config = dict(
    d_model=128,
    n_head=2,
    d_mlp=256,
    activation='swiglu',
    positions='rope',
    qk_norm=True,
    attn_scale=0.125,
    tie_embeddings=False,
    init='normal',
    init_std_up=0.027,
    lr=0.00435,
    weight_decay=0.028,
    final_lr_fraction=0.0,
    batch_tokens=32768,
    steps=4966,
)
Each number is 128 + 24 x the weight over its row's rms, rounded and kept within 0 to 255. Layers, rows and columns count from 0. Numbers have three digits each. The size before them is the row's rms in percent of the matrix's.

# up: layer 11 MLP up, 256x128, rms 0.148, rows 40-53, columns 64-127
# down: layer 11 MLP down (transposed), 256x128, rms 0.146, rows 40-52, columns 64-127
# gate: layer 11 MLP gate, 256x128, rms 0.161, rows 41-53, columns 64-127
up40 102:118145118111128134156112141085122089113143113122139112153177149168119139145091128111151152138160131108123166121162126120117142131158127117140132157129098106121108157113140107140124152181125103
down40 103:100138119130107137074130118103122111112138151099195124107130141140121146141151138128146130140168135140120105142118083130108156128109133075135162145132144123133132146119099099104147104136148158
gate41 102:138178144142150161153115116159119153175120104161140131126126166128146126126090136131139104121103142174139115180144170146167129148145156120134141150143102172145128144107172143122133144135131137
up41 102:104120112147118126168106130158179084171150075128116120161164161120095127109142123182111125140149151124157114143152140119103145119124136158175128096132141083109105158125102139117132126147139146
down41 104:130095109119154078117150116138121101103144097131081137021144120112120145119089119114160147131123116177150105095131140154115117158113142117148142116156117164149138148146137146142139139134163127
gate42 114:141138122141150153123151150073125106134098138177105128149138097167157114122117077126107173120150171130163124104118148133152085135092125106077129168125091148165133150133162157100082130124122124
up42 113:155098088143103131131150117117142125130141139139088181156093134132120093130112142138114099140159111118123117101117113140117132151138127127127120113132089144103164156072114104134155134125126124
down42 111:124129116154138138096114123139133157154094121137137126150113135112119113106089139111154103184158159093123118118156129134137167135119133109098108186133127127140121127116179120126117178161124149
gate43 098:142105105182134109135109130124158094131114090131115103123128131097138102102154141114108117144152140095097152164166122129171153147149128104117153121123115148130143166075146173181167134137146122
up43 098:106168156154124142130114125109094107116138135134159128140106109156166137166119133087168094159140107152112132114133150166156143128146191097125114128142086146145122136111126156129145105115127109
down43 099:113092156110117086108135105129104135127152094124125095122087151145138151122168110143110108122076142134143152126087139147087111126095104142105130160135131148110117129101131089143152073131136074
gate44 100:139120147177127133079115162129103103133102186139122105118109170146115136121119132111174120118099101132172110104126116127097118130072146134087135168136127117117113170111132143109173106120139150
up44 107:153115118129110083092150120157096161081112098151185122133088140160086104143131131125099113128143159112147105091123154103092135077147111104114087153104118158152110135141089137128108128124087150
down44 106:125116129137116107127145137106102175102124109109127153130079110110136088146107124132133118108126136094112171116104119101105118160110168075133119169119120144158094086118118136166157129096073110
gate45 103:171122079140151140173153166123102118125123155082098145114143087160156089111111105132096117148158122150133100162147150104122144143146105137115165150119127122071126116137106140128138125127139103
up45 101:126133131102126129114093113155128172119150111137149104109117144174097157083137123135159162091151093136098111118126130183125096091150127118147172118151119143153110147136096146134114136119095129
down45 100:107210127146153116117101155087160156098133109100125157141114142109144131130141111129193117152114114105145146150100119105129112159104130121136130114090161114152115117100107114129128129118130112
gate46 097:150132129169120166136144099098091110113109134122094135152157148139142123148106119137082124121127178123175201123100124188138101131123129139173097128136149107102091171122143116129109136133159148
up46 102:155097090148115144143156130148121114073091120144116150117127130144128166135098147132091095113106122176128186102102120145123110162151141154117091104145127132147136156120125137159145125111138106
down46 098:142154125121097183109137130094112139123115100115141140107096115169127169105129156125146084118121133105173126154161091098127147121163131144132126148113093136118160111144132093129172074121133132
gate47 092:128106062135120092157147091114132170133143085128143141148178136131145119076143163146145153108104101132130107129128182130182139130140155129149162115154120148132123136110100132098181183107141118
up47 094:101122127142095129087100141139157122156141133100126106126096058135123150111136119107171145144171145152145135133142143109105122163109121141086101166153098148138094108170132106104138101144117105
down47 095:118112087136112158129143142159129144134106127097150122105160147139119177108107150102151121138110100141158115133139127154113170098098124118147122163154154152136111134128141151095159132105141140
gate48 087:128127133149138149150140085108078135155152165166149120080144118123127100133115107155133151183136158123149092146157149110107128115120096148097116135158161122091144161122126118116121162147098149
up48 089:120101122123132110088102143150110109116100139111112130158046126158141102142105136126117136074151123148149138131130106170123122155132117070133151157129144149103153123128124178129165166125128116
down48 092:140095103160112139179153164168117153140135147091130111102146105146147137161084074134143161174107087147140155126129177136138117167095142129170138152132121096121123191130140146142135137159130115
gate49 099:177121149172117147154118142149131112139113119159120146086138113145159103083149146103141142114140119148135129137128144136154144149158156139127151135087100162140120120095143190140123137148149177
up49 098:111128072124126108138154112101148134126117131133128122138149124131143152104139115126119137157159129163156123113168121114143161129085113139094134127141116153130143136174125152125118135124090110
down49 097:183141142157102164180115136149100127102122129114105145064143163126146121110156128097115121104123126141153143122082141116112140148173075125149131140148091165109108149162151154112109152131102140
gate50 090:135126107187129116084101168133121133150158080165153130071133145162163144136105145115126133128146114107152127140123144140109191121120122151134136141115143153183128150129144126100126111142108166
up50 086:141099144158154112148075166128130153136168095143153167112109103123165128095110095161129141103149139109180108141135093128141119140103109106098163174120144098149191141124158153109095129149126109
down50 090:101111150112121106136072145158126109139148081158106157122138108173115118127127124133114148096123156096137116138112115096141100112113115130140162134093134153160097114101172085121106144141135142
gate51 118:112087105134136119118133165082169119101108176141119103128151147139166176143081134125126117141161103129107144148106137147134139163162117140132088124105163119102136118118164104112117157147117125
up51 107:120141117135161158140120152118133144133101130105162140129100178151118148086155116130124144123147099104152149061150134097176124115120113142105128163119170165102173136127151131145106129103109105
down51 105:150112123148147157130125094133167184133128179148152111108140135165085131152132150117093128120124115141133090132161114163113113136125091150111082128149145102134075152133179129111116160144137155
gate52 109:166113069127108151131147118125119128129123125137118084152112171088122122150088099128129123103108128086160160134138104067136150132128136087089110120110122126149132144060134177140146102175074176
up52 107:103124148108164158103131126145111133124110113121149123139133139147178137141127118105120145149133096126104092116165137174166107113123100108146159146139078159099150107150121123118112077163100148
down52 107:129124133112165092126108129120151116122129103159147145103157108157136103147123081095098117122133132115106110173130168117134119108118143093092138120151142122071085112112174102173128167123146116
gate53 096:132141128150131113136175145177106090113096150117102134104127086136090122131106109098085142126121184141147093148135141158095122134161139105127125123166135107120137146098134122126123105134153173
up53 093:082119092141094117126123114131154107145099123086098107143174108171165122139123141160125100144140142193119148101119149099157124191107174139132133126137141135141078117162126131114146161110135120